{"hidden_size": 128, "norm": "layernorm", "rope_theta": 3570.0, "init_std_o": 0.0}
Each number is 128 + 24 x the weight over its row's rms, rounded and kept within 0 to 255. Layers, rows and columns count from 0. Numbers have three digits each. The size before them is the row's rms in percent of the matrix's.

# q: layer 2 attention query, 128x128, rms 0.0922, rows 118-127, columns 0-127
# k: layer 2 attention key, 128x128, rms 0.0933, rows 118-127, columns 0-127
# v: layer 2 attention value, 128x128, rms 0.0855, rows 96-127, columns 0-127
# o: layer 2 attention output (transposed), 128x128, rms 0.0449, rows 96-127, columns 0-127
# up: layer 2 MLP up, 512x128, rms 0.114, rows 0-10, columns 0-127
# down: layer 2 MLP down (transposed), 512x128, rms 0.031, rows 0-9, columns 0-127
q118 111:195166119126148118107143137197091146123152139105085160141104107137159114123124153083132097155182107087127150131132105121149108140139106117088129142134127141117115115124119105107138128107123108140093120119158117114105156138140144127144115124094132137136117131174172112109133116112120125113161144128119109138135123209114136161118064176111095116127094098123144086129137160115161142145136
k118 103:108150089128094142104153127118185146080102152137115133151158108110146130103097159145133122107126123128137137129102145134110089121158132113149102127166103151134170159146084104129105121120133149104094132138137136112159138102130094171105116128141141146133079143108120173150157120137116156098118120105099085098189109157112170121145112142140128136121119153163115157083077147110155133178148
q119 104:111150148141131115114093141138117089119161129124133195096121143119152125120113183144160133135116115115148108124087153159133153145150118123142128139078160113110143123181134106118164122110120109119128136175077147112145162112147149137147123077081127160141178097130130080115165162136169149103114142122161094087111146099124133162142099101126136139117138111132136103090153139109114165122141
k119 127:145077097123182121139109186096116120136116111112096154119151080161145088129094142114159127154122120160136135129150141099119138120132088133149133095131100128139104133105172123111156110121100155123108085159134165093152123102188126120155142125164108105156126126168150121115151139136119140120122097178114102175081142113157104157124098137148133121099165138139124140099129135089151125141144
q120 101:090094138082140098148118150104141106181114090106173105097109191091123127158102153114154134117138111148167120144157124150167105123159122116126079155114079146122128127080116152136079129133105122124118112130159124097128149140120124118169137113133135134128103133118137160146132139156115115109127139182135148152153099119162138097149160137107132122133070160129099096112149137166124152154116
k120 110:116113145120127121151139079139095128117161125080118179135138132084133133108118169091116132151092127133107155104128140122147079117095109176138116140109165144098080149118120153134109110124137111112091125139134145146068115156118103101146110169164121129150137113137160140128135135133167147146135141120128170183129115124161133131160105098167145097160128104127150084105116160085118090106156
q121 099:102140157141154134132125108083124105120124119109156127104120137126164146143099149134105106114136095123139126136158124120141144174092165120145154169129132168078107102153132155143138116130120115142102158135128150176161126127133116105139125098121099115124123080104089095135087139119051134116090198139142134120169132167070132157147095130120136153106122113115144119113114149167110124127167
k121 105:087173131095119111155158135145131135131147136103120159119131139093153140142145106075152122148127159121140141183134102099134140111098126156125121109153118101143108110108117117111181088131121093135132137119131103122118099138143120090168121112139129132157111138094109160105165113159142166185158127106106123126128170090160122146106147080105130144173151132145175057105121110122121096137131
q122 104:126153153137170138075159132153101114103097150136179117146145127134161148159149128127138134137145167133132121198102122123122112104118115127140130144140121154141147107142150097133119171169134121114127128133113118137119046111135131105128133116168182095152108157121103085150144126148088126129134100160146128158097106091091131169153106108134130135096119101118141101113125140173123145090088
k122 110:109130144094146129118116116123148128136148104094142158144110106123114120139133139128140129112107158127123147129139157144134139139112134143130146127150124145126137079131120133095185150109128171161112149155154103163121150123133184158131082167149089125142063162159093115144139096156101110150144140115085136125152110149098122029146096146109141128110098136136089149134125127162084112104118
q123 112:129108096106140123155166116129110119130151128083123124117099097118122133108084114120163125117111129162158097132130113159119112118128145119116126124156082115092090140159175077140140139181163147113125115157120157127104150124100166095114149145122146118185142128156122115118090114141116133073094160126146148148111149128153143091117151132151109129116130061128148059134146105136115123174140
k123 112:096095106105121127109124135143126140137140114131134144112108100113139178089132134095131109143144126183154123128180158094079117087122118102124124143110145101113128127131123120114140127128139124154123124156134123125175131162151120124135122113075141096134093168183154071120160184169091104096097146127124104204142090144136143124123122120161129137108152138129115085099155115127150130111133
q124 108:150167124147121132155138120126139093129112122108128114104121119153123144083151126098160115140153147147118117081139146128144099146160119115088167104056122093123136165118147122165098145147166122089134123144144129149100107101113090140110125160115134137147122107107143151115141085145122141136143080114164103129149121123103168154130155133105144118160055121107172091129093159150156174119138
k124 109:116078116127147167153113097122080125148125105101133142176132110127110117129132136157103140104145118181129123111168113128123146080118160143138142150151135117128145116140096122164108141138137146091081113123180114116112143142110123108150132102116143142127110155099118157141135135121115171103117098114156080158122140122053150101131137098136173108148130192160143160106147108150153094097125
q125 104:152123125097164158103117140129070155136133126110158092127114116113113153103158101132137109127116160119136123116149148139110123145141114095135130117126159176142118141132097146142105119120159086134113124106132119145146109102121150137092126121147114107171079122154087150145150112121139112129152154190111115085190136137187155137146084159095074121125104113115126098143145183125167139147108
k125 102:132107112172132068120133077163110090103130113101137143127151153094117102146115177123104099080151137127130155126147159127155092174179152117131137137132103108133136143088107119133115153083149125119186164141124128156123158109131162103157147155151105140136095143142094099108122144080159129141106146125141123121136089130084140093134100132122101112118125143134167126127085115142157139136150
q126 109:111084108092134175123111117123146135164111117144114121126150112118145071095164148166155140140145078142134105129133124124117117179156115095110138149105110109164098123149140132137138127100099099176100089161117135116138163100108153115137123151134123141175104154098092146144113093135098140134157150100183141190144095160122108143118121115077153143145125143127154135119116171118142109123134
k126 102:113103128068119113129086155105124102137112146145123132121121134150168140110117154143128090099114117203114131149091124152131125120154096110150122127150151107125141179080099166146176094115089110133129143115132094136110112105127144136126135106132092120144145125137130136153133171122107164156137127158126131173132064123088154094141101136113131096138161136139090119143141114171172156154128
q127 111:147126155080120120120156112154086153118132158068129175136163179155134133113141157136103105087132126143123101122125120138120112125112136143114104117109096127111202139133155118099107152130123114141106121166136136141127141103107141188147119134143161165092112135108099126106117135153158111113144086107091105116087134131149124126150142119151157170161148093107142076145155125176105130127114
k127 106:138118153151162096136147103134133135147142136128156104199123119150097158094114137116088141128102126148076127145181104114114098140127119166117119098094116152131149094066127147137165152143134133103117129143098105099150156126106117096097129135141120124107105125123120091180126107151116146086128151156143142123153079146099152116108095167152140173156078151150121127118148100142128154131139
v96 086:147118136102104094129124148096166113101139112092113165159158116101171128160101113110187109089152115113132123148155152143154116185140129120156115137127148108137137186111128109121123136137127090115148122130147109126118124117126111103124099125134141129130147132085188165130139168111119109160153088119058096125148115107113113161102108120126157135169105112120100141111146099137081173131116
o96 079:137117123126107125180148090149126168112093113157125093121130112109150120100170139133131101111132180157125138138126131123117140093139095140123129093110169108114135086138151135156127137150113151110129108132083182113133168080165128129152141145151153152151087118139128105105090178141058141133115140170112133085110157112164127133125148103144124108111092142113107153143132107116165135083136
v97 096:115155109141133100102076104140116138134104129162082151134130117101100147094120153106140132153116116196118171129119131160132105102165171117123189169122134126134136118158147122104132106138142122127086140118097108120127122124141155071131143109112119110120163128102115108120143085131125106150083142124133140072111139126118133158110151122107158105089139143108118181101140157143192141142153
o97 088:144154145141131102115165157125115120125150127127147122125118102123119119152139137114154136076118096103125112129145104133133162165146069090156074091152136117133139108137145121137112149139099106112134165102159099136135121151155100130127091110138116118108148132137153147185150158059144156114141140136104102119095142073156154141171126133129068150109152088122099104139169115124159161146119
v98 091:135149086130109158155132129093139125142154082125111130122135108083154128108096124162120117096114090152154136133137122134117153124121109139153084141136139135142115208111124137146136069133136135106176075078110150072137158143147109117109124140163104140118131111122113141109113115156126128150159133131115186101168124098152121120121155171127109103175123140141155154139131109083156136139108
o98 084:162094159161174128105154145147140084126121106109116208134135156128142143114153132081128143210123123107101104144109112090095157140164163182125117113116135126122166103135116114131177123116147148098144126148130128106099127153108104119097137135153143080108096146125132093163125165147122137108100114139099117133139150092104102136127147137145124119126147088128108099132113098113150121125130
v99 083:125156094123123144157121121162083148105113153095130116082092129149146119139084077123072169133097107120161122166139136096115127111108112144091134131132142115116139144138151116113147156086152156087149110119117142161111148150102107091140138109160124114141148122127160132145102094130154164175083123097095115088141141097127134121133147089162123116106147092129143126189129121132128168144109
o99 086:135144108110203152129094137126145115139149142109137169189168124143106132091139154127148126106141132126095136147088117119080145143126138135130115105126146132112130145117127108092151138181153121156093146086110114163151167152133111103100095135137122133130115127116129127093095129145094143133141108164084122185066147115138105132137123183101145105106108151118139116076148143141121103106133
v100 092:148102136102128137109127140129146136153118160173129132123098132140145152161118154084156133128141141120145161132146114104158144131149119099117116137092124119085128119102101107108131172082115058131127127146064168135139123162084104100133140085129156122165152160148152125152154093156182132108142152090085165153137134129095111110095137115086132130167138129152119114160148104101128133130118
o100 090:160137154153183150131132120112058136133124139106136127149115156198144090086135127168101117111116168150122109128123123107135115132084079141160119103139146131125105136114155122145070134114147105130162091147130154163127149138105137127164122127140124105143107120138098086115132124076120159107137123076129151142107166134114083187131088129135128144152126147120104131127159147109136110107142
v101 092:109157121150137154120114195179104149114079141116108117118142109154137135139094096152104108171146117145085126125143136099140113094145128111124126119111120079114077094124110119101088111135134119130162091137104140133117128109116082119156140131142134143131155084137131115147100099188130163158127140132139126135155120107169147103155101119141153115114104160131078114197124117139116100146151
o101 087:095142120108122153128139063127144112136147135092126169122143154057102077114191152128123135112132121129134143135130141140139134114104132119139126109150133182103117159130140118164124088181148102132115102147136116180128140144124105122170112123104112124122109181087139122171128095120124152111137152110122136136128144140150128136160144095102143171115138107108081073125130141102111095164143
v102 094:080165115124133114110161142143126133130122150103123104091142091120124100140137169171099163165113150152128116159110122159140114170120090169131117104077152096131107140131101108159108113115131128130102139168174131115152156132163103132122144145122101125140091105063143083076184109121122114135132095121145144109113142162129116141163145129138126160135132174116143127168113126106132141095101
o102 092:149165111132142135151124094126111130139155135148143109089114111162128163125143103143141115124133134092194093095109136118181103135137181171134146137147113178140129106100131120090139145125086144082119127113132117106120144166094130105089092136133093141121133163162130075140106112128122109161064143152181146120116120114108103125164119137112108116114151124155104157140109135119161150107115
v103 091:140085125126116148156141099148113111183128143132159159120148114124140166144095133100149147134091113172116134135131124081110165110119169116146143122110134143151123113155125150149145160155089122107157155147135156110108118094164112082075095111134097170124117152055089142110138109101103130123183117139105114111110136111119141140101111098109149105128124104106120155092153116164125166130119
o103 087:113119174102198119179107103138135126087148136153127153123166158128085079087144099119114136116094092135137100113105126137127097130102131155137141170157121060163108110161129106072113111123126130124094172107146141069144124122117160162148153140127149101153105101146124139144114132151156151127132116141109104118101154124160119122136169105125149122147134113124097117129149146133146148128141
v104 096:161095142136170146140103141118159125166106112157134068134163114111128120143175137164142138096149144152133121130096135144125130170081134110125084101123124163120152153094106175147094100130137101137134144102130090111126135133179158093113180170109137110099099113155126151124122161109141106106096148129129158138118133102148147129128106128126136155079103148147116166117118080148098119115157
o104 090:161122103149134145112116128107157118084112126140093122160115104120140147160079122137133169117119117096102129117203129136132135121122108127118140129120120140164135128114140136130123116128157139116103155165088163149097098163096122152175138093116147136149140122104128119161129120179104129125162108114139157096073143127142120138112101078081122149121141082166123081179105156123119137142173
v105 086:122125096127143111161130090133057094142098136138116093138132135181135189101104137130117140143168109144112119148155127157107128126141123128113138166140126151149141136163118200113108095156093134089095153128075143112140199141141140122095124140118100133106140119128138144151093083131131147113142145129136139119118133129123127094126125164141125163130108132108121204152145117152139111123149
o105 078:120130136100166162114138125134166132106124135109121152119150096136141126112088100138117135159137137137135117153131124152105137190129113093136124125141145171158144066120094064137183142126085112128143129140121096131169129109141166153106136111160152118151122105106182136086151115106121104085100151122155135153106110114109112107180146076103116110174129093148110118107132137134139108144141
v106 087:114081149118180102104120108156160091117130132125129136140123163120157151142132131083087140099151091108135162174132101161097144092128158127101126153105140138118109108100091147125133130164097108114152150115145104154143105161109125145099131125113155134162115153121112131129116152108125126148153186117098138169067094105165110138114092088103133130106161137103133104105108094149094139156134
o106 084:185147110107111109093161117153141154119083148134111093145093154088089120130111114160149127162089172072125107095122123129155089120100134124100131152130127105119135112136139110139120159128175156153092126140144183125131133118142137120100102119113129133173146160131130136118160104173135127108126109144120120133127163169157148100138105185117083165112117118156117125116116098092155129107115
v107 086:129117135114123117133126169104144103142163090122161167158152097136116156133097122086159155094127082143129132153107105125120141123116120098123108152110139149105124088135121087144148083133139109147147136116125094106143141127154124130130136108176145124072135112184110124115190130105090143098141118109138134093102153108097161187148097134126177124142132097173106117134160112143121128167109
o107 080:145108101139149104121126109150140122154167141093150116157100134140103104135143152164100094137092117154112138139126109143112118164091120116122094144127146057090127136128114150111077123161130153133152174130113121118131105122081107124131115099121164143127063136168169143144079136136140106158151130167131115097165124112127099130125137128185088175154148136138153129153114120143120114102157
v108 087:133108118103141120110145150128142127166136137072155108134107099168102092174144096081118120139112136125110118149142128162128127115052125138128121094127167144145077146103106119132123161143151126127116108161090135098104139156161124110132129119132114107121152117147149106129141164162113164164126095133121137175134134122119093125144114127159115066165136094100117120136153091126162132135194
o108 087:139092140168112137157141170127124131134135185152115079137159078079110138099127170104102168118147135128155146105136135092157137141091128144102080172122108142133129112143086151146155117119135155134144164123147131137113106107116100115109138149113105139106103147114155104134134139174128103105141139082124145085102132141116160104144102134147111137130132177160098074124109155158097099138139
v109 088:139078173133131141069122128142135126094113137100149131159123085122143107169095145115125107101161156078150139131111125098111150132097173144119116122128151153159115136109143144103139140114138130107123123163103147148118134128067139165139121109130162105111149114146166098097106096147174132172163155117130147098084115102141136126175137128132071126103149156150160124136160163127130143153123
o109 098:140086127146118143115149087113081109119133135120103093061134140146098117155167134141125172092110130108119139106145147082098151161098151081120132096079110108123094136142154138146141120088131107123121148152158159159157106124173095132120188128151126144118120130137135151135155148117117109142128157122191140118133151181085154092114142167117135139103123123136113140140109122153125133108112
v110 095:135146182132094157150118132143124140093128114137130140137069182125125143192147090150090136098137129160123123111146083084115125110133117101131114137134154155131077139148110110081094118124135122117109125133145136096137115127134113160153104106148147178120132131124097141152150131122157118143129137113130180161086147102135142095150130068138140107158156141147114127165139139158092111074130
o110 090:113157119127091135048113121133085113135115141124126106088142133100095139138117119142109128127123129151130110107151117093103143122103114119110136164144117142107131144142117119136143116099161129138167121172123141068134130121092143164095164151134136146118108138119121130132123171147144151120112088108139104139117133148196140163177107193108126135110138104146096098107133148160109159199119
v111 081:136140155120117144126094094125111095125098105098139117174175162115148161105154115111113120095160155119114172136126105139117087164127145136128146105160107087104097150143132119095122080125133151164126149132126145125169105118134129146127144175111142147119116181137143121105133166098138169121086153181140137114142113105138065135145132099096141122128126133096124142140130159109107142063155
o111 082:114138165129115091153138123143137102096134105098148140140094106119130116100112131133151129095138147169145097146107158099136154131124163173135129137140165152124160167138178159132120178088135117129139107166126079090135110157142141112139121118157123144131129125150160091083104110183118128112133114108091121124135120110079124070105128104103125165121088120144140166101120089106142157162141
v112 090:169144191141120111158138095123119120136110132157155135122146108089119127137172153136136128098130137084071107104142110108116098127145135133101098122122173147173113136162144145160061123100149141097084108096141119150143112123124106133149128132149109154095144121122116145090117142139098122144105131170155103132125077117161119164161159116130094161088161140133160135130108129109158124116090
o112 082:121158128142150111107093135147134123099115124119127107153099104092143090162118104072091193112121152131147120112111111142136126112148122096161165147094140144094118148101101094081145111115163140112126115176161119130143138181145126114122094152146138140181135084152152116091092167080132131127106141129131127141182119125148117087115136145136161116142115091127136124135138162120129151170134
v113 089:076158126113122132130190147124143109124106116106118151144126124073156079097104133150106103129111154107141102121085142122108097112168099092124115117119129145105142132087145166120115118138134128123114115105145117114141095134149128127136199127115131127112118142132160137133134116148136147118112160123156147140096124103180111159145090119141047085096157155103113122153118149142179119118160
o113 090:131177162132145070084104111164130087122151094179135144128150152167124140141145134133133129162180149114089118162112156146127143093161132145113143128104113104153130113112102100127133094138151117144156151151115149188143099131133130139142114188062081154121151116097125098131162141118116099144109124132134124122145149114119114117096133125109113137069111116110107096103108116122139138146128
v114 083:124094164160128153121170147117133106141128100130096110142114162114114135149126133133141144110168084134123120159154074117146107134137146137117128104089114135121178138150112168125147150136125074133145106072128167143096106113099108091151139135141193112173131152100158107100122097088117147112127098127129124104116117131118119185144106114146107174144114134118108102116176086161128130134123
o114 080:150116142058176087127143128116110170136124166124108123114143098108138092118097141138141163125139084157180119144131123112134121098155137157123149124107161129131129145091159121109101139138128142133146111121120124138154149085116109160133147133108080092137098136141127115150121094141084137123175136129122153136167095155133072133117144177100156100095074107135114098169143138128156145142140
v115 085:087164104157146154101118179116140107096125144139085108109112125129145174117124117157100101148125140114108094153125087144108130089127129136127162144108128127173115132123109176084134113115127113093151125133105145108093136102149156099120148114169128131124128125115121157146111141094153109093137162088123163092149066159122090166148144116114135122139144127138121190144103116169128168139107
o115 082:131152159121141128106111131157149125144089139109127118112085152152105128092146115141177117132159123125140126109122135144099161137139119144127145116143130143147129131167134123141158104122124105147107152085135062110128155107097093131159115061098095112125117109145112163118135168147107121114106121127148139129123122181122118092159133161149113120076191122098148105108132127153196081139158
v116 086:102171177163100128121132158155128098108153113152154121103149154162134115118140109138094122137104130131132130112119156159121134121153164099137164133116088149153097110168159133085111131171134153100128110149110084105135130123126104132098179107095061145093122124128112122141147080150130125146109151159179103094136119080124133165145130122093119180149123104120142156132102136112141115116120
o116 087:146126096148116125089150086090169116110160124141134123085181145106108105159134170062128088162112112118127169148106114130109148151121075142160134136113114115184101094132108116140130121151133070102126102184162151138108163144086122128141134130133129122130095114145108150136123135126143144124109152097115140131138154170118132083152152120108105131112108174149133137110136113156133156140135
v117 092:138108169159136101116102133115091150118130122174140124087122107134171130153138128132100106094137148110115131119118111149128123124118131092177159147126113159113123077113104128174077079110120127141129105102146126122146110115135152121115136094143163129117111142159123149114127153134120155153117136149128194158131139156146096172133106100142090143082128157113129148156137114205077135159136
o117 087:143156133131102127118102169112134097128116153118121120200122121111152093146146113148154117118089161099129162097074148151146137169111118137086134163113098099109128147128122145123131090129187140129146101162118148078145095112120155113129118123148100095164140174132165125145151140144108134121133133118179124074110125096099125124161143155107144099108107089133157138131140106099156141104126
v118 086:129135123118141141134130181129113127161070109101110156178138112094122163071086149152136128099164127167143135111104125105098125125102129106146137122162139170118115141124138130117159152123116093117127153122149113113153164122125112118115100152098130136124139129142107147071124149137128161155104151088115166160101142114119108153122108151146120054181108117149109187100132102145130132106143
o118 075:099140129125132151151135116169090134109127099151143140103098127142121179110135109131122098127105123084115084111174100133109139147141104195133168095144142090137128149159140115141129125143188100098116179125143136111106116115126142111133127129150133131137109166108155119149121111165136155054114158106120080118133120131124114085106156112142183148133101134160152101087121123146126132155115
v119 096:140093128143164142105099118131108105119169134125157127170150136171124112160138134094121133122157144148144120107151106130128105098150152120138128119128114121112169132132116159094109074148097163146146119169141097132143144124186061130139133148084110084135162107108138137179123094090119102141122146098134145144118095162118109106112134099138150154110092158106111153097093110165173131124137
o119 088:134136130122131123118148118111097112108117132163091069120166124093122178116096132141140142154128137083064167115099150132124129103135145101127087125113157132101124123113133102157093164140118129138132119125155132128106108133146136142140172118177100159170119161130122187139087154140138118185136150155113126099113117118123165115160091080126119147100152105109133127113181161110143128103130
v120 081:177161099133102168148151147096100097128161095123100162107119090166142100129125146129160106168110109147137138114110149117112122152154121133106167101125124150115131141111119112165097170151103120146148127143120099132146161136150109098147095123171129159123136135123145133132088144096082128136132146077111129082129099146100158087109151156177157142157122126096151109095120141173118131092127
o120 078:059098121143156086139145135173145105151130116161096123137116123134125120131105128154100132133159106133141141127169151152111144113134113165111150153146125094106137083110130098119134099128158164149113109119145118079129154112131117096082136144151139182074125185138108148145133129125098145107129130127105155122109121132126114136120186120102130122122184111102126116152199137109121082114131
v121 085:153137092174146128131083144131154156120103156142110113196159133160129123128123137143125112116199094123126124132122103149143141154093125129111131102088084126154131090122127124130106110143108163123124103121128145155156114099179094140139161139159164158122098135121110139099145080159128103096103103115121134130131171107106107093099144121135147183120136120093181087112132118111131124128109
o121 086:137145170118130146148139127119147112104099129132106122108087128116107163100103174119158146059130123141074120127139156149172116174120135127152150133131134122141124095097118140110157086111123159139107096123102131101094151159120149115163113113141134087117115132125145119102092102080111127164147160124091163148164084125124135141112178133144126123156119150131098200128121147125106149116157
v122 090:105110140106092086141150146112167116144121151069111134097086105151144124131128102157150090111163116161131133151110129111084130116138128137111099157146101148109071164139148115158125154080124119135123145116168119085141144138103147135173112102132139148110120123136134128146094098101061135158114141111125163119122184113112165154117156158134105090129141130133123133129125181090121142144118
o122 083:091154099155145120107123158149107123135152106113115107166126097144081160106107138105153133143119117143136077128132146129129113120120090121104159149120105092106159079121155171135136157117093086138132139141117157121136155155165094107077100179135133103138137155142130140145148141106169167146107141122114126113118120126161119113147133126127144142118133084169146075142087088154096181132151
v123 091:120139143151094139152135111124120183106120159134136092137128101124117128114064090183131130122078160108137109145128142128154107100132133118163141145117136126160116109124129131134114133137150185115145114150108095119160143139106152112124147165132102150170142125172112106107133131111081125110103133152135151109141114107110167110133152102119141161100113130073162194116081136180144146155119
o123 093:123125119130164125151099165152175137135132150104090098108111101170110097147139126133178125143158115128120108124104138103117141140137090135112126170141128139099132125130111149166149118186151100135086122099109078143126099177143157131202132116163133133087115155132135149150109124130159122129112108124151081144143130101153119081116129095101126072140104122112128148118135156114144144127078
v124 091:115145149124120110095143157151124117131125155123140098174168126146130101103143175154120104101133125176115120132126122129162177120129128088143146149145124125123129147078164124136147072121146128116077138111095100108131088159142087142155161139091108148167158097131097109105089122134134123089132153178118123094159102109117104118116121103141138152102139109090077160119115152168132109128115
o124 084:151160131162124167124143093127149094098156169163166114119148118115108127122106114120114076118165095100149117133148126118111112149131150144184125129071067113113129124125127139189124110135179140141155118105117126166107084129124119113125111085125114116176126106120129153107141136096132101121117149149126134145100129124125159104119159110135141147127123114102084131175114166090129171170131
v125 082:084085117159136134122151143108117130132162059145104132143137137146132150101101139117094122136124109141139147112140190070102124133131137125113135147092161111174134100130129128135097151169131162089092116153137110123137147119146135143108119162110106127108147126151110159116150115158131145095141079150197144107098108112075149144144132151132145159098155131065132131117091142116113128129123
o125 079:152120121108143128086114112110177124139126182093148107116100105085120158172147122123108105129137146139109081116124116178125152118087097140150162125105144086115105115149108164146176134102107126088158151106187098095121082163153131113113157125130126123101126118124127132153166125109093116150140151169118154115125142169126140126147132108098158111148121138134120113097159096183130134126132
v126 086:181177119093133174134085113139090126134146146123116128092162123154105143076109136106142131138148138100121110166177141084105146120124154106119122112150167099151152138098117115141146110087165087141126095106120125125095098100087146142088098125153134104136127132156145128155137133111116166133114139140096118118120139141172098126124163121144101130152137127121160097198140130085146108121118
o126 087:134119122145176095103174126158127127119114157154156148135131120118072121169121119120126142139104146119138154122113198158079114128118158091110075128117167149132112141107137153122096108138100143081150098120118088157126129140181103137097141117108140099170104120164101106130132133143142139110152157112150170084107118107129124183088146134107140121113151138122110139115107165133129107148105
v127 084:152107161115148156113136108145143159179144102098109176097100092154089110137122110140129170091135117104140156093113116166183082142154085115113116146131133153112121133136155162151145100103145107128105120099116111146126120149121120151133098126112136128156133085153134112084139135103104108125124121164169098154110116147116098148172148107144130134113174100107180115085152123097125123134149
o127 083:140113160096107117109144142126109132147127108131171122156147106142152115144084131096116102126134125097116109103150105135154095116190104087169143143096143119110146136122126171126144154157119110158110151147119148167131109154125118141137152099175141094108105170158122120169131132162129136104157111140130153107128097077116126089159097177105151118102152138098062109133133124147085127137100
up0 095:141114140133111113130150128149147185155144124094113071160180149136120107140117158118126126141119108129171122082115111127133130114129148109161131102118108160122159120148124129073125107130165118145139089110094158160120122099090137139143142112171098129122116102075146094147131137146157140142111081087173131138144131149085152089109110164138147124097139145159107143109155141161121146094085
down0 102:112104134104103125118152104140141164148150099145119170147178124117127152119127103108137138163141148114121127176122152111149150138111148105111115097127140088120089149133108207097114123106152138100144119117152149128122166108157081145127128134148164136077116119089138160149146110077127094114127127120165093094081132162119096125121134140123122144136153101092097087138120129166167138119165
up1 108:151151102167139089172084121142125110141172124149139147130116147131129150107125134121151109125133138105149097076103147106140145208128131098129137135126113131120095113141115116081122119134132107126153151120072081158137155139154093127112126134120138131134160152135126159093146106075122127150140113123144078122128125143133160124112143179128116074100139142095088158133147139144168178115154
down1 092:087120088133136128148107131133118125141133113116144154150135119114141175103125123137110131110183118107084148138126130105130104129104179120155059153104133120105125145151153104142136136152094141152122155079160127131153120101122100101157158128171105110143096155136142108147099117157131106152118132074166090117128107183138116126137148105095110127109103112138191115123128138114154170107178
up2 101:116120119126109147105111155139113105122120077170141118152083151165115132097133117134110144108133101127137124121122118121142154085123107124152143163135163139097140117130141152142144168137125126136171115116123125127077125145130109101145123134116134192118114137158138161124101126097177094104092131103120146127190112148085118125156186149122076151140106122148144118163180124130123117058097
down2 099:134127131112116085141138100098150113142125140159139143151146138164118174172155161099152117091114118077171094146105110135137134081094151153119100162155116160182112114109117132098114112132071127131121165116123169149113135120120104132143131122104096106116113123165113121141153144163109121143153114176135139115134138137152098115122102097176092157098159111108105094172122129144108102143152
up3 089:093115100140146126118133113152122115135144128121160157108125135106145127115108109103108101134143154126124110130117099128088091095196143169129138081171144120157108130139136137170113102141137130197130143123118191126132107123138143122131132149169076141133100128108135154123105151081179139117122144163110176126124112135128112176120186088148153127119137103130144100123148116099141150086136
down3 093:090131129139097112096144147090141151131127148151142150123133078120140138078095147134104113105125156131090094152162105107121139098113132125132169143123127129118072123158090089167152161143146131131149111181122191133159148123119144101084141154124081141101167132116128107146099168108138110111174139131157146103156106110115128110151135084158090119137145143148119108137113147129163120102140
up4 101:129162117107125123114139129195143139134146141147156171118183148104131124132122086107128120147130091111165143132091065063143154122164123097144112140140141175123145121145105137115102147108106128097100160094115113175159102134155109153111129102117123135075103175136131160141084108136100112116139132131118148113147131138125130141140165132149101111098126145147118099117152080107172128137119
down4 101:107122095122133184102123114127108152119150133116125099109094154134106130107133112162161104110109173184128164173132136192141149113098123130154126127149092097106149166141119134144146125121133122141089105101091118144104125122117154150105131163144133088166151120093108071148146100129121143113109186124090090112117136137134136123140124092142148147156132147151116128168087153147100117110091
up5 102:085119099173134130143107102136093084171106136129171097119086147137078091136135128122137144113157146146102097161116107119122097126123141136155107128118111142130169134124142112123128150139142146057099131122099154128072126153127099074142152129135104153101118146111155162118144144114178140138152160145121120141087142149148107158141160146128131119084164155119102126142157143079152145119134
down5 094:129105134177150094130153133105117105120104156182107114141149186109185175108072123189101096107108121144084162094137098145112157142120108132116097136102091098139100124130117153127132135150147119157126143131155134087140156114110173169088101166122125112122127139130109129109119126101131137111129094133133087167104163128124119116118138139120132124121154114161137175137128123152141128117091
up6 103:144120110131160118124134116122134053151103093134120115161108159130131133098152126124121137153148180097115151117099138090100098117144156134112133112143126104125084124149113132126176147102098148167111114151143108106147131114113087127194121147151087159111097189127127131148139126101114136102172135124112085126124123107137106089160117153070165138119127165150141130133165119124133107162143
down6 100:136131139155105114135144096114101110180113139131123134123143145161127129137118131114109105128151105105125172119157050078089109158083107091169155124095104106138093131152119129149142133169120122145137140124121103156135128091154112102156160163094122116128147130093133153179134153126126134135123135128112117116150154123166100148115150142146133137194169094118154147123109084097091109153120
up7 110:106091128125118115122093109142113147148143174098129135122125096130122103109140124117179139143141146129121108093093091084139144099160140130137141149134138130087116134113148164138122142138096153131174122070110101127155116092148117144131143122173119140196131106146152126144132093131100123135126158144097134115151167152080113126122140188151145125122092088138124124123136145157160069114183
down7 111:156139112124112127089137110131132091134105116173134120143118109137126154135106120142112135189180139152114108131159173142124137144160111104118161083141119113152109094143108132125140149157120133166080128134110177146110152082122129111129179160116115091072154124174088111128124133143081114163127129148141098079118126169135147168128110092136130121152123131105125120150147104095092104113129
up8 098:114112192111159154107122152139103108121126132085106146155089130144130137156121137097141107154138128109136122134106092153116095121063124143149128128156170118120106159132110154112148097142154128135165153124134132143161112130113127081150174126130132074105104104151169113127122062087125145155125139122134158158105147154095133144125101119133130166129171108121168136121172144136093088143113
down8 091:115119082145152151153155107121150106123167129089106159099115118161117148175130122142168141138122076132129103106146137083122156154094153137176162105160141140105120112121163077124135114154138163127116151113138109129113126126073158154132142107117177093128117135148128147147151109119135160118133135105154122132082152107141105088113115103126177145111100092088146100146106117125128111087160
up9 109:187141115170150148163140128121102142101155126093143083107150129139142121116115158129133138159139113143110121163155150146098098132127126104130121101102120047145124146121123126127146091112083102141136095119101103101119126108182170087164125188099133156115135131099166146115105127142084117113160149129132103114139122179131111190142104117141114139127117106095117119149151119146134114135128
down9 104:110127115132080146121055141131093184129119102173151165123133131175145151132153146129120143126106126108105116119105131094082162149125112138119116121170173116091111123164131114106124106156120109155093115116114128095156151135177146119106167090127126103174105133110143146113103139119130125121103129135109125132109128109165143152142174129125088130122122147146111169169147152059116141130128
up10 088:126131125114150155121131138122133126112126146131124087136096112144138169104152144126107065140112105121150117146177102133127112166108123143161101111136132160136132127140105186098104111113171134103134132141145139142072126136133077138093127110116125158153135153147125118121132109093156169094153142105181144148151130097077124165091170100134088121061125109123110135109133127125115156172150